config.yaml
num_hidden_layers: 8
num_attention_heads: 2
head_dim: 64
norm: "layernorm"
norm_place: "pre"
init: "normal"
init_std_up: 0.0442
learning_rate: 0.00633
decay_fraction: 0.874
batch_tokens: 32768
max_seq_len: 384
max_steps: 4206
Each number is 200 + 30 x the weight over its row's rms, rounded and kept within 0 to 999. Layers, rows and columns count from 0. The size before them is the row's rms in percent of the matrix's.

# k: layer 2 attention key, 128x128, rms 0.158, rows 92-118, columns 0-127
# q: layer 2 attention query, 128x128, rms 0.168, rows 93-119, columns 0-127
k92,079,168,215,164,224,234,138,189,270,201,181,208,180,194,236,177,199,180,236,144,187,181,214,245,239,215,211,187,211,195,233,212,222,195,228,247,181,247,202,214,200,184,219,154,214,238,185,181,140,206,190,187,182,184,260,154,247,186,163,255,178,199,149,238,246,236,158,136,137,189,271,198,211,228,187,144,131,166,254,186,183,219,273,210,188,191,237,227,184,180,180,165,228,178,224,200,190,213,172,184,224,177,209,222,202,219,217,156,199,193,212,217,199,183,187,179,196,213,198,200,252,208,193,185,209,182,200,177,224
q93,086,230,221,210,179,178,218,163,122,223,185,245,157,235,228,269,143,236,225,193,137,142,178,183,182,191,188,252,194,226,248,237,192,233,222,177,236,190,198,175,197,218,201,179,190,250,234,195,181,177,187,208,186,209,196,167,200,223,161,234,184,222,207,224,215,192,210,246,192,156,163,141,205,157,178,216,200,142,209,219,189,169,172,158,209,212,263,192,196,167,184,201,201,196,240,245,235,138,227,203,244,187,186,181,249,159,177,174,184,157,198,160,172,241,207,192,219,179,217,218,192,175,195,231,251,185,221,201,241
k93,078,202,216,257,218,220,208,204,265,155,199,199,243,187,171,192,239,177,165,216,240,249,207,207,217,195,189,172,221,142,199,133,197,190,219,213,221,184,260,224,233,159,206,218,179,128,205,230,203,190,202,231,172,264,173,200,189,167,195,179,217,219,219,159,161,188,234,162,220,241,193,237,211,219,207,218,195,262,199,209,186,218,221,249,205,205,150,237,245,201,188,225,220,165,191,201,166,277,181,217,176,140,169,229,218,207,242,212,214,194,270,210,216,199,176,188,173,240,150,190,184,205,151,209,171,155,224,223,196
q94,088,173,232,209,205,177,177,221,230,256,245,208,239,179,213,190,239,276,221,181,169,209,173,244,196,197,254,222,168,216,253,210,173,178,192,170,149,215,280,193,180,194,168,211,194,146,205,215,227,178,200,217,212,161,171,228,184,250,212,185,231,196,210,165,193,163,216,228,169,235,235,211,206,176,160,231,205,224,202,186,215,222,214,181,229,168,213,260,235,200,174,201,174,173,193,270,188,145,250,204,214,241,170,234,205,233,226,208,184,214,234,188,233,191,258,200,258,159,168,204,215,210,257,143,194,193,193,157,209
k94,094,187,167,180,214,173,188,217,156,188,163,172,188,196,222,224,194,214,223,182,234,211,233,227,165,172,186,191,265,248,158,242,184,244,252,219,216,141,162,200,174,225,232,235,233,227,288,197,208,216,205,157,148,244,215,243,190,181,202,216,240,194,177,246,194,203,201,209,209,205,177,213,151,219,211,199,216,248,182,192,201,167,174,153,243,141,188,183,268,212,205,179,278,188,193,178,174,217,134,182,226,173,228,250,241,219,201,187,181,199,206,233,182,195,144,206,172,251,207,166,188,218,196,208,218,226,208,217,218
q95,096,144,154,184,232,195,223,179,169,185,217,229,247,179,211,170,193,210,201,161,137,215,177,183,222,148,148,171,155,198,195,188,164,245,216,189,233,198,218,218,203,270,240,186,158,173,172,188,211,224,190,154,119,209,226,167,225,232,193,131,252,210,220,146,219,158,196,204,186,194,170,155,161,237,220,188,244,173,169,204,222,182,219,176,232,175,209,172,192,192,198,178,201,223,215,241,170,159,190,119,243,219,247,248,213,215,195,172,179,206,236,175,206,200,213,207,195,144,236,194,198,208,232,199,224,177,207,205,187
k95,092,248,240,193,190,174,226,200,205,174,156,192,160,185,166,195,161,225,187,180,250,233,201,205,196,231,244,231,153,248,202,224,173,187,267,230,157,184,124,224,181,206,197,228,236,240,212,202,167,174,229,180,195,185,147,253,162,185,239,220,166,260,195,214,173,190,220,231,207,179,173,218,214,200,204,207,238,216,205,216,225,200,205,195,206,188,164,262,233,234,166,225,239,188,211,163,189,200,204,252,160,175,262,228,221,205,220,220,245,237,235,168,195,227,238,266,214,250,207,204,176,166,197,236,173,183,191,256,206
q96,107,156,200,195,208,181,180,171,212,198,159,214,182,250,192,198,149,209,160,182,222,234,202,151,189,240,145,198,180,196,206,124,168,174,226,201,230,176,128,226,185,238,239,178,168,209,230,187,174,205,209,181,200,266,232,257,209,142,191,137,176,244,190,191,226,224,198,242,215,153,145,165,180,199,242,171,209,230,215,210,177,210,204,252,127,201,235,206,204,185,208,263,216,239,204,160,186,147,189,219,194,201,192,180,183,190,178,157,213,217,253,186,180,196,203,199,219,243,175,177,197,193,267,215,186,193,217,220,211
k96,105,222,190,210,202,188,265,216,206,182,242,254,223,257,150,201,223,172,252,219,228,211,171,213,237,197,225,244,170,189,185,231,243,239,213,224,254,217,180,203,229,169,212,223,228,217,180,202,215,180,225,235,273,219,220,135,232,154,232,229,223,199,219,217,214,215,241,252,226,195,129,240,256,190,218,207,222,180,201,209,214,187,169,206,185,233,166,202,190,201,215,272,168,212,204,200,255,259,227,254,188,170,223,170,198,183,193,214,219,201,230,193,163,201,238,214,193,200,208,237,238,172,185,229,275,201,197,210,207
q97,090,168,209,209,210,180,185,207,199,256,227,225,221,173,187,219,178,178,208,204,186,202,223,270,213,181,203,139,213,204,252,246,204,188,235,229,172,263,275,185,168,209,185,253,181,224,215,170,230,165,216,194,211,194,193,202,209,246,219,186,254,158,176,173,145,182,150,243,170,194,290,226,168,178,162,228,199,176,184,171,218,206,210,156,274,181,207,196,161,200,234,116,198,191,196,205,171,223,191,161,219,157,178,207,157,246,233,212,180,206,204,219,195,191,181,232,201,225,233,208,206,219,224,232,196,165,219,177,216
k97,097,169,201,200,197,199,148,197,233,239,170,129,195,144,258,204,209,254,165,200,203,194,185,225,163,214,219,193,197,227,179,234,147,213,179,161,222,166,170,198,167,199,189,189,186,214,263,208,238,250,240,208,175,160,233,238,170,242,165,212,187,214,225,208,225,210,207,151,184,219,188,205,160,216,168,260,214,220,216,197,222,235,223,189,238,157,185,252,261,249,188,173,268,183,151,224,203,188,185,177,195,240,206,246,251,197,220,245,191,239,212,248,182,174,212,207,189,193,199,200,199,232,192,186,143,210,206,223,147
q98,090,192,185,253,179,254,191,228,210,202,197,219,212,241,183,212,197,223,205,164,123,163,226,182,191,190,199,234,178,235,160,222,217,170,142,185,182,206,214,245,200,213,228,202,243,214,157,201,149,181,189,224,170,256,129,227,203,219,188,231,205,188,210,285,123,175,250,150,205,264,197,220,203,180,229,222,228,230,180,248,170,186,225,217,209,209,212,146,228,189,151,182,255,191,171,236,227,257,207,129,214,207,200,226,188,220,186,201,224,150,237,199,186,187,190,198,188,159,214,194,216,204,195,183,226,200,207,198,197
k98,090,186,165,189,248,158,189,156,127,210,155,168,190,205,240,179,204,196,180,197,281,243,189,210,210,223,228,165,236,199,229,198,182,222,275,202,265,224,227,214,203,198,187,192,174,172,219,143,204,264,184,191,240,213,261,179,190,191,225,138,194,259,221,147,199,201,183,253,211,140,178,182,209,211,195,204,198,229,199,161,201,192,219,225,212,211,211,252,166,193,252,194,199,207,193,151,167,186,158,256,201,209,242,216,189,199,212,185,168,252,164,182,205,229,215,205,191,207,192,211,172,195,207,199,144,175,201,245,231
q99,081,172,173,210,245,244,154,226,190,194,233,178,184,164,223,223,230,215,130,196,201,166,252,247,191,239,217,119,223,197,179,213,182,185,180,226,198,270,255,164,181,249,186,179,147,239,207,210,190,201,229,197,282,147,196,179,194,214,249,236,183,171,227,164,184,220,210,168,204,187,254,211,200,235,200,184,199,179,200,213,211,195,241,197,275,218,156,205,191,215,201,176,235,172,216,215,190,222,221,198,232,133,236,215,205,256,192,195,215,182,181,227,231,205,245,192,187,185,179,213,175,230,204,208,216,270,208,199,196
k99,075,251,229,259,171,191,215,179,244,206,158,162,214,205,228,187,214,258,228,247,196,177,220,197,191,187,190,232,188,220,187,219,228,220,204,193,183,130,200,216,222,214,244,220,285,245,220,241,168,230,155,207,183,197,172,222,214,228,226,127,222,232,214,217,178,164,159,214,203,254,167,188,217,217,233,229,238,253,208,174,165,222,201,177,179,167,237,251,195,179,229,181,196,222,187,194,183,193,172,222,140,250,212,251,184,181,218,249,232,231,206,151,162,199,217,270,203,165,211,194,218,195,183,210,194,205,171,178,171
q100,068,240,156,204,133,204,191,201,130,194,186,245,166,213,183,261,192,219,192,179,152,174,232,204,246,192,169,220,204,212,227,182,195,212,192,225,194,196,265,232,193,165,215,220,263,148,206,204,214,160,158,218,202,208,257,203,193,172,238,210,219,215,217,196,175,153,194,239,190,203,216,221,183,158,217,216,196,237,184,184,260,213,248,227,262,163,191,171,93,176,198,192,161,193,189,185,180,209,192,160,226,194,225,192,207,155,178,209,244,201,193,218,208,196,247,203,141,194,228,256,245,207,197,195,193,163,224,216,219
k100,075,201,248,186,183,223,204,224,231,130,185,205,205,157,240,167,206,219,206,222,229,207,160,227,168,219,218,186,208,163,194,212,200,184,176,117,179,219,205,145,239,197,178,187,213,227,204,236,174,215,240,204,181,209,149,173,198,228,167,160,180,242,195,220,185,209,199,112,228,202,253,219,183,233,193,185,196,182,169,188,168,240,171,195,180,240,139,243,202,155,215,215,225,237,200,177,232,178,157,147,203,213,164,220,194,278,274,206,150,208,174,213,223,178,157,206,188,155,193,185,189,204,192,194,192,266,193,183,197
q101,081,177,214,231,191,242,187,201,188,211,200,205,171,225,235,206,163,180,233,179,256,205,227,166,206,195,222,185,177,214,190,208,187,188,233,206,167,248,250,253,215,198,190,205,196,210,187,160,208,237,160,210,122,210,184,236,194,224,257,197,252,189,185,191,221,195,176,223,202,185,218,207,180,180,183,249,211,205,184,173,136,169,182,226,238,144,247,214,224,204,209,193,180,206,166,224,161,247,220,202,243,95,173,259,170,172,178,236,169,221,164,162,193,204,192,199,223,249,262,149,156,173,203,171,236,196,245,211,192
k101,086,184,247,196,230,160,232,180,235,201,218,211,229,140,203,220,189,218,187,193,177,246,178,262,167,176,168,165,209,223,181,175,169,214,217,216,252,126,156,197,136,175,224,219,167,180,236,205,177,178,271,136,200,223,234,178,181,221,162,193,186,237,163,177,208,191,209,143,171,183,208,240,181,215,192,172,243,221,206,171,225,198,198,172,205,162,180,223,239,209,197,199,280,180,173,187,181,191,171,176,117,191,221,206,195,241,226,171,228,180,167,259,206,201,149,223,242,194,202,205,169,210,178,204,235,194,203,207,229
q102,091,170,189,181,226,177,140,188,217,257,211,230,201,196,193,251,225,181,213,198,184,231,197,231,173,215,230,182,262,131,182,195,225,201,152,182,225,225,262,130,234,175,157,179,214,196,221,165,212,234,200,204,230,216,157,171,227,218,189,198,202,188,181,235,171,182,179,247,187,225,284,252,203,177,215,176,120,213,202,199,203,168,156,155,201,204,212,210,183,225,237,175,175,191,224,198,199,209,224,170,198,217,192,166,191,217,228,242,172,226,207,250,219,165,213,170,170,204,232,266,258,219,222,181,234,170,195,159,169
k102,078,186,201,193,180,279,157,200,172,234,217,171,193,146,252,155,217,198,197,171,195,150,206,231,200,168,203,144,218,227,186,207,218,146,223,208,163,203,240,207,161,249,169,217,153,210,175,212,181,197,201,190,201,143,218,174,179,256,183,234,220,175,177,212,212,191,229,156,209,210,201,195,219,243,170,246,165,224,194,211,208,251,216,179,232,157,173,191,227,166,184,163,222,181,241,243,193,221,215,199,268,164,173,194,242,183,179,174,168,164,135,189,217,212,239,184,186,182,168,166,161,241,209,131,164,205,160,187,215
q103,083,197,201,228,221,188,166,250,165,264,159,205,252,150,230,197,186,175,217,220,181,204,183,211,129,223,177,190,210,277,179,200,133,225,216,248,187,258,229,200,203,183,207,226,194,197,201,154,233,231,215,217,179,223,229,237,190,185,222,173,240,228,265,202,128,258,178,209,193,240,201,171,162,221,226,295,248,223,222,197,205,231,191,206,230,172,215,231,188,182,213,163,164,213,170,208,218,214,189,204,225,156,184,232,211,166,226,184,180,195,179,201,170,216,214,244,223,225,179,193,169,240,196,211,228,201,207,227,164
k103,081,199,187,195,137,181,181,193,241,198,219,213,208,207,198,241,195,269,190,192,214,220,193,171,250,168,200,202,142,215,234,235,210,250,204,136,223,125,141,223,155,181,247,213,224,187,194,231,194,234,253,148,213,218,127,210,160,191,194,159,162,179,176,167,224,198,231,208,253,227,194,193,184,222,186,204,259,201,141,220,199,158,183,196,231,172,198,195,222,176,151,268,229,194,194,181,170,189,192,210,171,203,226,197,211,212,188,194,227,238,194,167,178,229,221,239,167,174,218,182,156,145,185,171,171,229,219,220,210
q104,100,265,231,209,146,211,211,219,225,130,179,230,194,230,203,168,169,214,188,205,178,194,160,165,204,185,175,239,197,195,199,183,207,205,203,186,257,146,138,219,214,198,242,168,215,259,170,236,190,139,227,226,205,213,229,163,176,174,193,207,189,229,217,198,222,203,237,223,252,196,155,195,145,164,231,191,191,211,211,212,201,206,197,217,132,242,186,160,243,181,167,256,173,241,216,180,211,186,201,256,167,187,184,169,234,151,149,170,204,261,201,219,153,210,251,195,236,192,164,179,223,177,202,200,243,214,194,233,217
k104,097,198,169,215,189,193,245,168,167,229,262,211,201,222,121,194,195,131,215,179,224,217,189,216,206,211,197,235,176,129,231,224,219,180,173,208,207,257,208,183,236,160,173,223,182,169,156,161,207,232,144,231,198,237,208,173,266,151,190,196,170,200,208,189,192,218,187,186,200,196,194,231,256,221,208,149,201,173,213,231,219,178,197,259,156,229,194,170,202,223,181,191,141,195,237,244,243,222,245,206,247,158,205,163,169,200,218,223,183,149,237,166,208,235,193,162,150,206,199,218,220,160,203,209,206,157,165,194,202
q105,093,224,155,193,207,206,184,214,179,267,241,167,163,204,207,264,203,190,219,228,233,206,220,175,201,219,218,193,194,179,223,233,200,173,171,228,157,262,224,174,174,139,129,201,205,143,238,191,178,230,194,188,196,245,153,197,199,215,213,219,247,173,157,251,151,179,184,179,145,219,246,195,218,224,219,240,188,193,233,191,182,230,212,194,309,191,199,216,205,220,211,138,209,153,210,209,190,230,215,180,199,213,170,215,187,216,275,216,192,202,157,251,218,185,199,162,167,223,192,195,203,179,200,170,170,188,163,184,197
k105,098,118,179,186,194,191,132,165,206,174,190,183,182,166,231,163,195,192,189,142,191,179,217,229,172,208,236,145,188,235,190,232,142,179,196,148,192,166,242,200,179,215,204,205,166,182,205,145,218,175,230,186,183,127,168,215,175,249,168,200,205,174,184,182,213,193,205,206,165,240,260,203,167,226,188,175,161,223,226,172,160,159,210,147,179,185,178,207,204,235,177,160,228,173,168,157,202,211,176,107,219,185,210,235,221,167,201,198,147,234,156,188,215,190,189,203,236,206,208,189,185,247,194,169,222,195,191,222,157
q106,092,194,213,187,215,206,220,168,180,184,211,240,149,179,169,182,224,174,194,174,198,191,185,214,188,208,192,231,186,196,190,204,206,169,156,217,182,213,144,212,246,189,249,185,192,228,160,230,144,199,231,226,215,167,177,178,251,145,191,178,232,232,148,234,210,227,192,153,239,165,234,181,207,253,199,159,146,164,194,167,205,202,145,224,138,237,201,165,176,194,209,198,185,194,234,207,195,204,209,236,209,175,166,145,118,272,169,153,203,230,165,233,187,164,194,213,202,219,220,127,171,200,215,219,194,257,191,161,199
k106,086,196,212,239,199,220,233,206,222,241,223,224,265,184,194,157,228,182,202,198,193,177,166,235,223,225,214,231,194,168,207,211,251,205,149,192,180,213,250,185,182,140,213,166,211,196,179,199,202,225,199,164,167,231,202,227,224,259,221,192,181,123,235,201,199,189,188,208,197,171,200,240,213,117,215,216,221,198,217,260,239,215,240,176,236,183,189,184,195,143,207,159,162,189,227,164,176,219,182,226,170,228,247,190,222,158,169,231,203,139,167,220,171,183,237,208,175,121,234,261,250,183,167,198,203,196,201,203,227
q107,074,197,182,182,208,217,219,202,211,187,214,185,197,156,199,211,199,173,219,215,145,223,185,220,227,164,151,184,207,214,205,228,138,231,225,233,195,185,240,172,147,237,221,178,182,209,203,193,168,232,156,165,136,209,226,168,250,218,198,203,239,230,183,187,211,180,184,234,203,146,237,173,209,158,189,199,240,217,179,223,271,150,228,151,233,199,220,192,241,239,173,241,202,219,203,147,182,161,173,205,215,233,208,248,204,243,166,237,150,179,255,149,218,227,170,209,141,218,208,156,200,158,248,228,203,164,243,210,218
k107,066,234,192,216,226,154,190,222,264,207,190,250,145,222,230,196,193,228,190,184,227,167,190,203,200,220,178,183,160,211,255,194,180,215,258,147,191,227,186,198,166,185,273,183,210,190,225,239,216,195,203,180,200,207,214,255,177,208,185,164,203,186,191,216,186,251,179,169,186,155,210,221,232,211,164,247,172,160,147,256,140,221,228,259,182,187,179,233,145,177,246,207,234,173,212,210,202,267,222,212,213,203,166,192,149,210,200,202,231,207,226,208,173,190,235,258,240,146,209,219,211,222,151,219,185,224,235,180,234
q108,079,220,143,146,227,214,223,179,202,171,216,167,194,230,198,213,204,181,155,177,215,186,174,203,210,197,177,196,196,198,218,197,211,176,196,198,149,235,212,210,175,157,186,164,197,159,155,154,175,143,208,228,179,215,214,212,157,212,223,200,254,202,156,187,191,217,200,196,242,170,195,200,253,184,183,220,146,213,168,177,193,246,221,200,241,140,160,200,102,158,230,183,226,151,235,186,178,188,191,129,211,188,207,180,181,232,188,217,216,172,181,244,228,228,135,187,139,201,207,242,131,201,157,200,176,182,199,159,183
k108,072,146,238,221,143,231,178,250,169,193,175,230,168,142,192,190,172,138,184,205,210,213,186,182,117,218,274,192,177,215,194,182,196,217,170,198,182,192,207,225,195,185,194,196,225,232,194,205,204,262,206,182,186,179,156,208,219,184,205,173,166,215,209,194,149,222,201,184,151,206,220,173,171,211,201,188,209,159,209,195,189,196,186,181,190,249,246,191,186,144,171,134,147,243,139,141,212,181,203,206,228,226,186,191,216,175,241,202,153,160,139,185,158,133,208,218,235,180,171,173,214,195,184,190,220,225,244,229,216
q109,070,210,203,225,180,231,172,186,224,230,249,208,192,277,181,196,204,217,207,264,244,214,200,181,164,185,156,155,227,188,222,184,210,223,240,192,227,185,233,179,193,222,178,173,235,170,244,244,165,215,221,165,138,185,156,214,213,199,194,147,174,193,201,237,167,194,205,219,166,248,208,165,133,201,213,150,213,211,194,212,186,187,239,187,206,187,181,194,153,139,257,262,181,210,232,183,246,224,190,206,178,166,220,221,138,196,195,215,158,190,163,150,231,197,165,192,160,154,207,197,152,153,201,217,172,162,221,221,183
k109,071,223,158,156,175,219,207,207,199,173,205,196,162,123,199,214,213,173,195,213,173,183,203,177,195,219,258,179,132,214,193,220,201,212,163,251,180,213,168,205,215,201,224,214,167,242,144,87,218,190,211,193,200,175,208,191,158,206,231,202,243,204,181,161,198,197,170,226,215,162,188,267,266,150,191,218,228,229,183,218,252,194,218,228,210,169,186,217,228,238,165,136,252,228,164,190,190,236,196,204,207,184,200,163,230,184,206,200,244,214,203,233,169,190,221,222,205,227,264,205,209,189,227,193,220,160,143,219,201
q110,074,219,200,196,202,207,177,197,172,134,220,229,186,228,148,178,188,209,248,180,198,210,249,201,254,191,191,207,199,190,220,196,231,142,168,138,184,231,142,232,199,163,160,224,203,170,184,220,201,216,190,218,221,218,198,219,181,198,186,155,187,194,173,190,242,209,217,224,208,208,244,197,239,180,185,226,198,220,239,176,172,251,204,235,237,184,238,221,238,226,224,204,163,199,196,184,157,168,190,278,181,148,211,161,151,212,158,245,163,237,215,248,169,192,179,163,173,236,184,208,249,233,126,211,156,270,194,208,211
k110,076,151,163,189,205,178,187,212,213,237,218,188,217,192,226,191,219,145,164,255,198,183,152,247,218,213,245,204,216,163,205,198,221,213,130,232,209,207,255,160,266,219,171,176,200,211,164,181,214,197,259,216,186,159,201,184,255,216,221,248,216,238,181,189,243,198,175,233,227,213,174,214,140,178,233,170,192,200,259,212,221,228,182,176,185,199,172,124,215,131,208,144,171,255,266,243,220,210,193,183,165,195,211,193,224,204,211,194,207,149,163,204,211,224,187,173,199,221,226,167,218,208,249,223,181,201,180,192,186
q111,091,179,224,185,211,233,133,207,205,234,233,148,209,197,171,250,211,169,228,135,204,212,214,240,197,218,199,197,236,144,221,248,205,161,172,210,203,223,226,158,231,232,152,210,180,219,219,214,219,196,184,227,213,137,218,206,219,216,203,255,190,162,149,218,231,155,189,202,179,188,291,252,199,182,207,198,204,160,208,183,203,183,219,216,184,171,193,200,225,181,218,181,197,186,239,229,193,182,210,209,228,175,157,204,185,199,221,308,170,183,231,259,229,192,234,186,160,194,245,263,211,206,209,172,252,193,186,200,211
k111,098,208,232,189,205,213,207,216,238,197,183,216,152,174,268,192,221,228,237,230,150,175,245,220,179,236,196,183,198,249,189,198,198,159,174,159,181,205,262,234,206,155,151,209,225,181,230,188,226,251,249,196,167,196,182,200,205,255,233,158,219,206,184,214,149,246,178,189,163,236,198,199,179,210,199,226,187,277,191,171,213,257,235,167,260,165,154,246,187,253,176,165,236,187,191,260,175,213,206,134,198,220,164,205,192,236,223,153,196,210,167,195,234,179,220,202,213,190,221,193,188,239,210,172,197,204,212,175,166
q112,079,205,157,220,208,165,202,171,145,246,233,157,171,172,172,218,246,197,211,193,184,156,216,147,137,192,196,190,205,224,172,231,229,226,222,232,164,244,145,202,152,233,204,156,241,195,206,204,193,241,181,152,201,210,181,250,198,166,193,188,186,160,244,165,157,208,203,182,232,163,196,201,269,265,225,208,217,188,152,226,179,172,163,163,211,187,251,221,231,182,217,195,198,141,141,179,161,187,212,227,171,202,194,245,177,237,190,196,205,193,231,162,213,183,261,205,188,221,214,191,148,183,232,166,177,203,231,179,206
k112,078,190,216,185,159,222,232,162,241,182,175,240,190,230,194,175,183,268,185,151,227,238,166,223,289,243,182,170,181,173,204,191,191,234,217,173,231,180,201,246,184,179,246,214,201,187,214,214,155,145,213,178,209,207,246,155,219,204,200,208,188,240,184,283,248,206,206,205,147,191,227,213,126,222,164,183,190,216,233,196,201,222,241,197,195,217,182,164,177,228,198,229,226,232,243,135,180,220,163,187,200,194,185,146,166,183,188,202,235,247,176,238,175,199,204,167,176,198,194,167,236,207,156,202,222,233,176,234,202
q113,082,179,199,218,135,218,199,218,188,191,204,181,250,171,229,206,222,130,276,201,185,225,209,199,183,163,194,149,179,187,160,235,240,148,151,209,205,181,204,175,153,125,221,186,213,200,186,227,192,228,205,194,156,191,175,186,199,210,209,224,204,195,220,231,223,170,178,247,234,211,224,227,238,184,203,166,196,230,162,202,160,167,164,176,196,172,168,223,215,163,225,206,171,208,247,194,186,132,186,194,184,184,203,231,239,245,196,247,197,239,157,248,141,202,167,220,223,228,184,233,170,241,150,225,250,213,239,235,221
k113,081,198,177,178,220,183,216,206,183,192,225,197,155,193,150,219,166,209,172,193,168,167,175,228,178,261,186,226,216,192,178,190,219,204,175,189,188,196,193,188,207,248,245,212,156,227,187,138,248,226,199,195,245,191,194,174,199,190,241,192,215,202,158,166,197,266,220,206,192,201,136,161,130,231,161,186,175,175,192,223,245,212,233,223,174,217,198,185,230,255,141,202,202,253,180,203,165,200,213,227,239,233,203,137,175,118,204,169,173,215,190,155,219,170,206,174,224,197,188,178,262,214,203,207,140,166,157,153,186
q114,086,213,182,212,187,180,205,173,183,158,223,173,219,157,173,238,194,198,173,213,193,227,197,258,256,185,193,267,244,194,281,153,194,212,216,186,188,195,164,198,193,185,220,207,219,228,211,213,235,150,196,214,144,250,236,183,175,212,229,159,162,232,210,173,207,187,225,201,233,187,206,202,171,160,225,159,197,216,204,237,155,212,197,179,194,205,237,172,185,179,186,192,175,185,209,124,212,181,209,260,151,198,260,247,228,205,205,183,190,180,191,185,176,251,212,191,250,216,157,220,260,183,221,237,137,176,221,246,257
k114,082,229,216,219,181,214,193,203,228,197,180,187,167,203,171,212,188,208,220,217,219,221,180,175,221,175,219,205,230,135,195,246,197,173,213,162,205,232,234,185,252,228,158,231,175,158,180,198,170,184,161,209,214,160,152,216,238,184,214,281,225,186,195,238,238,198,177,164,157,211,232,190,219,244,142,241,177,162,253,179,196,166,186,209,201,209,163,198,181,223,196,198,221,194,230,320,210,205,214,164,178,220,205,153,258,129,190,197,178,180,203,230,191,240,161,193,138,198,198,223,202,206,172,171,190,183,192,204,142
q115,078,239,182,232,168,210,198,154,185,167,182,193,175,199,189,234,235,207,224,190,183,166,237,171,182,257,221,219,237,133,145,206,195,193,132,199,214,191,190,216,211,170,153,128,234,209,222,238,184,185,162,176,156,174,174,197,180,238,189,187,137,178,171,187,225,208,173,173,208,172,239,239,218,203,188,136,201,177,199,154,161,215,207,234,189,189,243,204,202,174,188,212,206,173,190,164,197,197,202,229,187,219,207,131,214,136,174,247,205,169,201,245,164,164,186,160,154,156,160,228,165,155,167,212,171,185,156,211,206
k115,083,194,188,192,220,221,224,234,214,245,244,221,224,186,203,153,186,162,178,250,219,190,199,177,189,213,195,202,197,146,213,226,255,187,231,224,172,233,257,169,248,170,228,207,166,206,124,151,174,212,203,249,206,196,191,150,199,194,234,216,236,208,248,263,198,157,202,189,175,220,177,202,218,234,248,208,163,206,239,198,223,203,212,177,200,234,157,153,220,203,188,143,168,239,244,237,233,251,175,186,181,203,217,193,165,239,213,174,176,161,170,198,231,221,222,228,188,232,238,178,273,227,191,218,236,252,168,197,226
q116,073,217,193,166,175,175,190,154,215,218,208,182,186,233,198,163,213,211,227,233,190,230,180,214,236,212,243,210,251,190,148,227,248,177,151,204,132,188,166,190,173,221,185,195,212,227,225,146,191,225,212,229,199,216,211,143,217,159,219,246,253,214,205,241,252,171,186,247,204,216,226,213,233,170,184,146,191,219,255,203,226,223,132,145,186,244,185,140,173,164,220,230,187,209,238,203,194,162,198,230,189,214,207,147,199,252,150,191,193,213,205,235,247,231,215,207,155,218,197,229,235,200,169,188,258,234,200,189,224
k116,073,201,253,192,170,236,200,216,179,211,156,175,201,240,235,224,200,190,184,191,158,171,152,213,192,228,195,243,229,157,203,195,183,190,155,229,235,221,272,221,282,184,223,168,171,181,132,216,204,208,154,208,244,128,177,220,217,240,201,235,206,168,171,183,166,216,196,155,157,146,182,260,176,195,185,212,226,131,230,210,185,191,226,234,210,220,229,210,208,186,189,153,154,192,252,188,220,208,217,199,240,176,193,217,163,153,218,180,168,169,188,185,182,205,187,165,212,152,217,186,181,242,209,205,181,224,156,201,235
q117,082,256,211,224,161,190,206,206,222,191,250,218,158,228,247,210,267,222,225,193,193,134,190,228,143,208,195,210,234,214,217,233,246,226,220,198,151,168,166,182,178,190,237,152,175,224,214,185,198,210,184,220,188,187,183,211,163,183,172,176,204,193,214,199,147,198,236,194,240,176,189,168,171,220,205,161,203,219,117,238,215,229,176,177,242,121,217,215,164,208,232,190,245,221,186,164,149,159,206,255,277,200,187,223,180,169,174,209,195,191,208,220,187,199,197,192,214,202,201,179,175,257,132,173,215,195,185,245,200
k117,085,195,198,164,182,201,218,165,205,191,140,157,216,153,150,177,219,245,126,189,187,208,230,222,181,228,179,191,242,204,172,194,169,185,191,258,201,240,196,230,233,221,232,195,244,185,173,222,226,191,180,160,245,200,237,215,191,168,200,161,199,150,209,195,184,214,175,142,181,214,216,232,180,156,149,240,210,189,227,174,188,195,237,160,194,203,187,237,159,149,225,236,190,215,172,154,242,231,160,212,160,187,183,187,133,204,156,170,247,175,195,199,208,205,167,261,233,183,188,239,132,179,174,236,205,230,202,227,183
q118,094,263,190,199,188,233,168,212,224,178,232,159,219,193,206,165,198,186,173,261,223,194,192,209,180,196,257,208,197,184,220,230,182,154,165,200,205,243,193,147,203,121,143,209,207,197,192,201,183,199,212,207,216,178,178,174,157,194,169,223,205,193,159,156,195,233,219,168,191,225,204,182,200,129,179,252,190,205,239,243,162,236,225,209,244,201,163,179,133,183,229,212,175,156,199,162,186,192,218,191,206,202,166,211,164,202,188,187,157,193,163,232,254,179,217,163,133,224,171,273,140,207,202,190,215,258,200,223,171
k118,083,173,242,177,139,186,167,221,223,197,200,203,173,179,209,266,218,187,166,164,178,183,227,218,208,220,226,151,212,160,169,203,223,197,206,189,177,243,254,200,181,246,209,184,193,175,206,209,248,213,181,215,156,194,205,242,247,255,226,217,246,184,198,238,198,197,172,213,181,230,273,263,208,213,149,186,182,212,186,186,158,204,244,168,235,169,258,169,232,171,218,131,218,207,240,235,216,189,202,175,202,218,176,178,205,208,192,233,182,192,135,182,216,161,176,189,244,134,221,155,243,186,194,183,167,180,196,148,202
q119,094,228,188,179,168,175,168,195,160,158,180,189,203,210,224,240,178,199,148,219,236,233,235,183,206,241,191,235,184,217,229,164,217,207,167,214,225,163,148,239,204,225,207,195,253,194,195,225,197,216,235,212,202,234,195,164,176,142,221,254,157,157,219,205,206,224,252,180,225,206,173,225,222,224,200,200,167,183,229,243,238,239,229,250,151,226,217,194,208,227,101,267,195,218,211,200,171,173,215,251,196,189,195,152,185,185,201,167,280,227,150,182,176,198,186,183,196,206,201,218,228,146,246,191,241,230,202,185,205